config.yaml
d_model: 224
n_head: 7
head_dim: 32
vocab_size: 2048
norm_place: "pre"
norm_eps: 1e-06
optimizer: "soap_variant"
beta1: 0.95
lr_head: 0.0124
schedule: "wsd"
decay_fraction: 0.873
decay_shape: "linear"
batch_tokens: [65536, 131072, 196608]
train_tokens: 487200000
Each number is 50 + 12 x the weight over the matrix's rms, rounded and kept within 0 to 99. Layers, rows and columns count from 0.

# up: layer 4 MLP up, 896x224, rms 0.236, rows 263-277, columns 0-111
# down: layer 4 MLP down (transposed), 896x224, rms 0.235, rows 263-276, columns 0-111
up263:69 53 46 67 49 73 68 60 44 46 37 60 47 61 45 53 61 60 58 43 36 58 68 55 68 53 43 40 40 60 42 43 48 63 48 29 64 65 35 51 39 54 36 61 65 61 42 57 53 50 39 61 53 51 33 12 46 59 56 33 55 39 59 63 38 51 51 40 69 56 39 24 59 32 51 41 58 32 48 45 76 52 55 34 37 82 43 63 39 70 43 35 76 46 43 57 62 54 55 42 59 47 43 76 39 52 48 37 61 46 64 56
down263:52 44 45 45 31 54 48 49 44 71 41 56 49 55 61 44 43 52 58 52 57 53 60 54 65 48 40 52 56 43 48 39 58 67 59 35 65 56 48 33 53 53 35 28 61 42 62 41 62 41 42 54 62 73 65 42 53 39 53 51 42 50 64 32 52 53 54 53 50 44 52 39 38 57 36 40 74 47 73 44 52 28 63 56 66 45 51 63 52 40 61 39 32 50 75 42 39 30 41 50 57 62 61 46 53 58 37 50 62 38 50 53
up264:56 57 48 45 72 51 42 57 53 49 50 46 63 53 45 50 55 45 59 45 46 53 62 65 39 51 51 40 49 47 44 63 52 55 41 21 65 50 47 42 55 40 54 41 58 44 37 26 70 41 63 48 61 52 31 49 53 46 54 41 45 55 76 64 31 42 54 37 36 48 56 44 42 45 67 60 50 39 55 56 48 43 32 39 69 53 39 45 39 47 53 62 42 63 37 55 48 63 42 52 47 38 39 57 24 56 60 41 54 59 62 45
down264:40 34 40 44 51 57 34 56 40 37 61 52 44 54 44 46 43 47 59 68 73 53 32 78 52 41 43 51 45 58 60 42 58 53 45 45 62 55 39 43 66 39 53 45 66 48 57 42 38 64 51 43 59 55 39 38 41 22 61 48 43 39 43 51 55 63 58 63 78 77 64 44 32 56 33 64 54 48 62 44 52 76 47 48 63 57 50 56 46 51 43 53 52 62 37 51 48 47 41 62 55 48 51 25 47 33 44 31 49 53 55 53
up265:52 63 50 46 44 57 70 45 53 32 38 61 42 50 57 65 56 53 59 65 63 41 51 50 51 37 35 24 42 54 44 32 53 41 30 32 76 37 44 49 24 57 38 41 49 33 45 35 52 32 49 48 57 65 53 58 46 58 51 34 30 52 60 37 63 60 73 45 27 53 28 46 49 50 64 63 61 55 53 59 48 38 38 47 27 64 45 43 28 52 49 69 39 33 43 26 48 58 37 36 46 51 42 55 57 48 47 37 68 54 69 53
down265:42 42 48 38 45 62 66 72 52 75 53 42 49 64 38 49 51 53 24 65 61 42 48 39 38 56 61 35 54 43 35 56 62 51 30 56 34 61 20 36 44 57 46 43 59 60 61 51 37 62 37 57 48 29 48 44 26 53 41 55 43 41 71 73 40 40 45 63 61 55 37 48 46 50 64 48 67 60 41 61 47 59 54 48 40 56 65 49 66 40 55 38 43 39 65 59 38 39 63 49 32 37 39 60 33 61 42 36 56 53 42 61
up266:07 52 31 66 46 38 42 38 46 54 62 24 47 61 61 64 61 56 46 58 59 59 28 48 40 48 39 38 42 48 39 55 51 34 47 45 61 33 44 63 53 56 39 69 56 67 55 53 45 65 28 49 49 54 54 68 46 27 53 49 53 54 38 45 31 31 42 32 73 37 36 36 48 72 61 54 50 88 42 36 64 38 40 64 53 52 42 46 30 49 42 40 47 45 42 48 63 44 52 32 61 45 34 46 37 50 58 61 46 70 31 47
down266:55 69 47 56 54 56 55 46 41 37 61 40 57 46 53 46 54 70 52 43 34 55 71 19 45 62 54 45 62 53 56 52 52 31 73 57 53 41 55 42 54 44 60 26 48 55 41 34 40 42 51 60 53 20 48 43 53 54 27 64 57 54 58 57 50 36 55 69 52 44 55 54 46 41 43 50 72 51 59 46 55 50 52 46 42 54 47 42 61 42 65 68 38 51 49 60 58 53 54 45 34 51 54 48 56 51 30 49 52 41 60 51
up267:29 63 62 40 48 48 40 62 50 55 42 50 40 68 41 48 54 74 36 51 36 48 34 65 50 52 35 64 56 46 43 53 66 49 44 46 62 47 46 51 37 64 57 61 63 54 59 40 46 35 52 42 35 66 48 54 46 69 70 48 62 56 54 42 37 42 28 53 46 58 58 47 25 69 51 60 44 60 65 55 61 79 53 47 55 61 64 45 42 68 69 42 39 62 56 60 53 50 85 52 49 49 68 56 50 50 61 57 34 47 60 44
down267:47 40 66 64 53 52 67 36 59 51 76 51 61 46 52 54 55 36 72 45 49 51 63 38 34 59 59 45 55 60 42 46 63 72 70 41 85 55 49 59 60 54 52 24 53 38 64 54 62 54 57 56 60 41 62 57 57 37 51 73 40 36 57 36 44 50 66 53 64 30 48 65 70 39 30 36 40 61 29 58 38 54 36 50 55 41 42 53 46 37 44 55 62 50 45 54 40 35 47 59 56 74 25 45 47 27 43 66 49 57 44 64
up268:46 32 40 62 48 50 47 39 30 39 46 52 51 59 52 47 40 58 66 45 34 34 43 39 61 44 50 42 80 36 37 66 59 66 29 54 50 27 50 79 58 60 50 56 68 52 50 50 35 48 54 52 36 24 55 42 57 50 55 36 43 61 39 47 57 57 61 49 53 55 41 39 39 59 77 50 51 39 30 41 51 63 23 54 55 50 50 41 38 27 61 13 64 47 32 37 41 49 47 59 38 48 75 57 41 58 35 44 71 58 53 54
down268:58 55 55 46 55 50 48 50 54 63 62 57 52 38 56 63 43 64 43 55 60 52 52 44 60 39 82 59 38 79 48 71 59 73 37 55 65 49 64 47 67 46 49 56 35 30 54 61 13 54 55 51 61 71 58 44 60 55 30 62 44 58 55 36 43 59 51 55 42 42 48 45 56 39 36 46 37 47 48 43 17 46 54 47 36 72 42 43 52 42 56 42 44 52 46 52 50 57 32 82 62 41 30 46 43 56 57 39 53 50 59 57
up269:63 27 60 41 54 43 62 47 53 48 61 50 42 62 23 46 34 49 39 43 52 42 53 54 54 31 34 66 57 32 47 44 74 54 73 57 33 66 64 39 42 47 57 36 54 62 42 46 57 35 55 61 38 24 56 48 56 47 58 37 25 42 52 65 29 67 67 44 58 61 58 53 32 36 33 24 59 54 73 54 55 40 40 42 50 63 44 63 39 47 53 48 51 65 49 58 40 69 70 59 47 31 52 86 55 44 52 74 40 44 49 63
down269:52 77 31 34 21 41 52 60 34 33 56 51 54 59 61 59 40 55 45 45 62 38 79 46 27 46 44 40 46 37 51 61 47 39 31 52 55 71 74 56 45 59 54 30 65 53 28 42 63 74 25 60 80 69 49 57 47 46 50 71 59 70 49 40 23 50 67 32 64 38 56 43 71 34 51 57 34 68 49 52 64 47 45 32 37 40 58 51 54 41 53 45 45 31 50 53 52 40 68 47 50 77 46 37 45 20 20 60 43 52 29 43
up270:54 37 40 61 55 47 53 39 45 41 78 68 56 65 44 53 28 61 67 41 49 43 59 36 50 49 49 70 57 61 59 71 43 52 73 47 46 26 52 52 46 41 32 22 56 66 63 32 50 52 52 46 61 47 55 48 46 42 45 35 43 54 39 64 64 53 44 32 34 42 61 68 67 55 28 43 58 35 24 32 32 34 54 52 37 41 74 66 59 52 33 20 65 65 39 54 67 41 44 55 67 36 58 50 53 50 65 45 53 56 43 57
down270:63 39 42 42 47 46 45 35 48 44 48 56 64 51 46 44 49 52 68 60 41 46 69 74 52 39 62 25 50 67 33 40 37 55 47 52 61 72 37 14 66 58 82 65 56 57 71 68 57 62 53 42 57 40 60 62 62 52 73 27 22 43 58 55 53 39 40 44 56 45 65 41 34 56 34 57 44 63 43 54 36 59 62 51 37 42 73 58 20 46 68 41 49 68 51 44 49 49 37 36 58 57 50 63 69 32 51 49 53 36 47 63
up271:53 32 33 57 49 71 53 44 56 56 43 54 44 71 29 54 42 42 29 47 36 62 53 50 51 38 48 44 49 39 64 46 45 39 57 36 60 49 63 66 49 47 50 46 41 44 48 45 57 53 35 34 48 29 74 58 30 61 31 59 79 68 50 58 40 32 58 46 61 63 68 57 43 56 60 53 31 41 61 38 59 39 45 60 51 78 42 31 57 55 50 43 45 46 55 15 44 52 56 49 39 20 38 55 50 59 40 51 39 42 31 43
down271:40 48 54 66 49 51 46 65 61 33 46 62 31 61 64 30 46 28 59 57 22 62 53 51 31 80 54 48 44 59 46 63 14 51 48 44 48 46 58 42 46 43 61 46 37 60 50 46 38 40 55 47 66 52 35 64 28 38 42 41 56 74 33 33 46 43 57 45 48 73 50 15 41 60 48 51 52 56 53 69 36 39 51 53 56 41 77 45 48 39 65 45 54 27 65 45 53 72 29 48 48 57 49 37 45 61 49 57 62 49 63 53
up272:57 63 27 62 72 46 40 29 34 45 57 54 59 56 65 58 42 45 63 43 51 28 44 51 58 64 49 69 69 45 55 54 58 63 37 53 44 52 37 47 56 63 58 43 68 74 49 51 57 64 51 63 48 46 36 47 22 53 59 55 54 53 71 43 43 57 50 55 52 68 60 53 65 25 43 56 59 34 41 55 46 53 47 37 45 45 40 56 41 44 34 33 69 62 50 40 33 58 46 42 50 65 49 61 50 39 37 57 57 36 45 59
down272:59 59 63 41 39 87 59 36 41 38 37 48 67 51 50 29 61 52 65 40 44 51 78 64 53 47 58 48 53 53 54 55 49 44 29 53 52 72 62 51 61 47 60 56 51 55 50 67 56 49 50 40 46 47 41 44 39 14 43 40 35 57 64 42 51 54 48 39 69 60 60 48 45 37 62 66 58 45 24 59 43 66 84 63 58 33 46 53 73 64 42 58 32 37 37 58 53 30 47 53 37 52 34 41 75 53 43 33 46 40 27 66
up273:64 47 41 36 54 63 49 60 72 34 43 63 42 44 48 69 37 56 37 67 41 46 32 47 59 50 46 36 38 72 63 45 52 27 54 34 49 59 49 26 43 28 45 55 64 81 63 53 53 63 53 45 54 48 36 54 49 55 75 54 68 60 41 35 54 66 39 73 60 54 69 42 31 55 59 45 58 52 33 55 72 55 39 55 55 42 50 44 46 51 38 49 64 41 43 66 36 57 65 53 54 70 61 58 14 36 48 48 46 26 73 39
down273:28 45 69 67 79 52 73 47 69 27 44 40 54 71 43 61 61 67 14 58 52 30 66 45 71 54 26 38 47 57 66 58 46 46 57 67 34 42 40 59 75 63 66 45 38 43 44 65 46 40 55 45 43 32 64 49 52 48 17 51 43 52 48 53 66 38 35 27 44 49 51 55 44 35 53 39 53 72 45 50 58 44 60 40 50 55 52 32 65 56 27 55 53 40 44 61 54 49 52 33 46 56 27 50 57 55 51 55 36 38 42 39
up274:67 45 24 44 34 59 32 39 46 58 40 37 53 59 65 50 56 68 38 37 58 42 57 56 57 49 52 39 64 71 47 41 55 45 49 45 56 62 43 57 37 42 85 65 41 65 67 40 65 56 53 49 44 53 54 55 55 37 48 49 29 55 42 47 55 51 64 58 66 54 29 41 39 42 53 56 66 47 71 48 69 60 45 41 32 53 40 73 48 70 42 28 42 52 33 26 48 51 67 70 35 60 55 57 25 50 71 40 50 67 46 60
down274:51 60 64 43 49 59 36 53 70 67 65 44 50 52 54 87 70 41 35 52 42 82 25 42 59 30 45 40 32 42 39 34 67 51 10 49 48 32 32 38 50 47 61 41 46 30 32 66 24 20 48 46 28 52 52 75 40 36 42 35 49 60 52 55 47 44 62 51 45 34 37 61 53 37 46 60 38 39 60 49 52 59 38 57 78 47 43 71 57 59 64 40 46 61 70 48 33 44 51 47 72 41 36 65 47 49 44 56 57 22 56 58
up275:57 46 57 45 63 49 75 51 54 44 36 57 64 53 49 51 51 55 45 58 53 66 39 41 55 48 70 36 47 31 57 57 65 44 50 54 30 40 44 40 49 59 39 39 45 50 56 53 43 40 60 67 46 68 69 67 52 48 41 59 54 45 54 57 46 76 39 45 41 48 56 44 33 50 64 49 40 64 44 39 49 48 50 40 47 49 22 28 33 51 69 49 33 55 65 29 54 52 49 56 61 43 49 30 51 45 34 41 53 69 34 40
down275:58 59 53 46 49 52 42 59 58 50 38 42 57 37 60 52 46 50 45 41 41 51 45 37 55 36 26 55 52 53 53 48 52 48 43 44 77 35 49 45 45 54 62 46 49 57 46 63 35 51 61 52 50 29 30 48 59 54 65 38 54 64 65 43 67 28 53 59 67 51 49 81 58 55 53 40 51 64 57 43 45 37 49 38 31 48 61 36 40 85 41 52 54 49 71 51 45 45 44 32 42 69 68 65 55 45 32 54 60 43 48 38
up276:56 64 32 31 38 57 34 33 57 54 55 78 46 59 41 51 58 39 46 57 36 54 46 53 34 44 65 33 33 63 52 47 39 46 79 51 55 40 62 63 43 49 42 79 35 50 65 52 55 50 58 53 51 44 61 67 38 59 57 64 54 42 46 33 62 36 43 56 61 59 39 41 57 49 43 52 45 54 49 56 44 61 53 27 56 33 59 38 30 47 53 47 48 32 32 33 65 52 55 42 26 48 62 53 36 59 54 60 43 39 29 46
down276:68 45 44 53 32 57 61 35 49 41 52 58 66 61 66 39 31 18 43 49 43 44 42 57 45 47 58 42 36 43 53 56 45 65 72 48 44 45 61 38 65 48 69 57 28 37 66 50 55 50 46 59 48 45 69 48 32 63 56 34 69 33 48 44 40 62 79 46 57 42 46 46 45 51 63 57 40 35 56 46 56 50 75 54 55 47 57 61 49 57 53 56 44 45 52 44 56 50 39 51 41 42 59 49 31 69 76 38 49 71 39 46
up277:50 48 29 62 40 46 48 56 46 63 41 41 35 51 51 60 05 52 42 67 57 48 35 48 51 37 55 45 66 17 45 63 26 18 52 52 60 33 52 49 52 65 42 27 43 59 32 61 61 55 29 36 58 48 35 52 50 64 32 51 51 75 63 74 30 55 54 54 39 41 53 40 75 40 61 20 63 58 60 53 65 50 53 67 48 30 50 50 52 47 31 62 50 70 58 32 57 50 46 53 58 48 69 45 36 54 47 41 63 34 65 50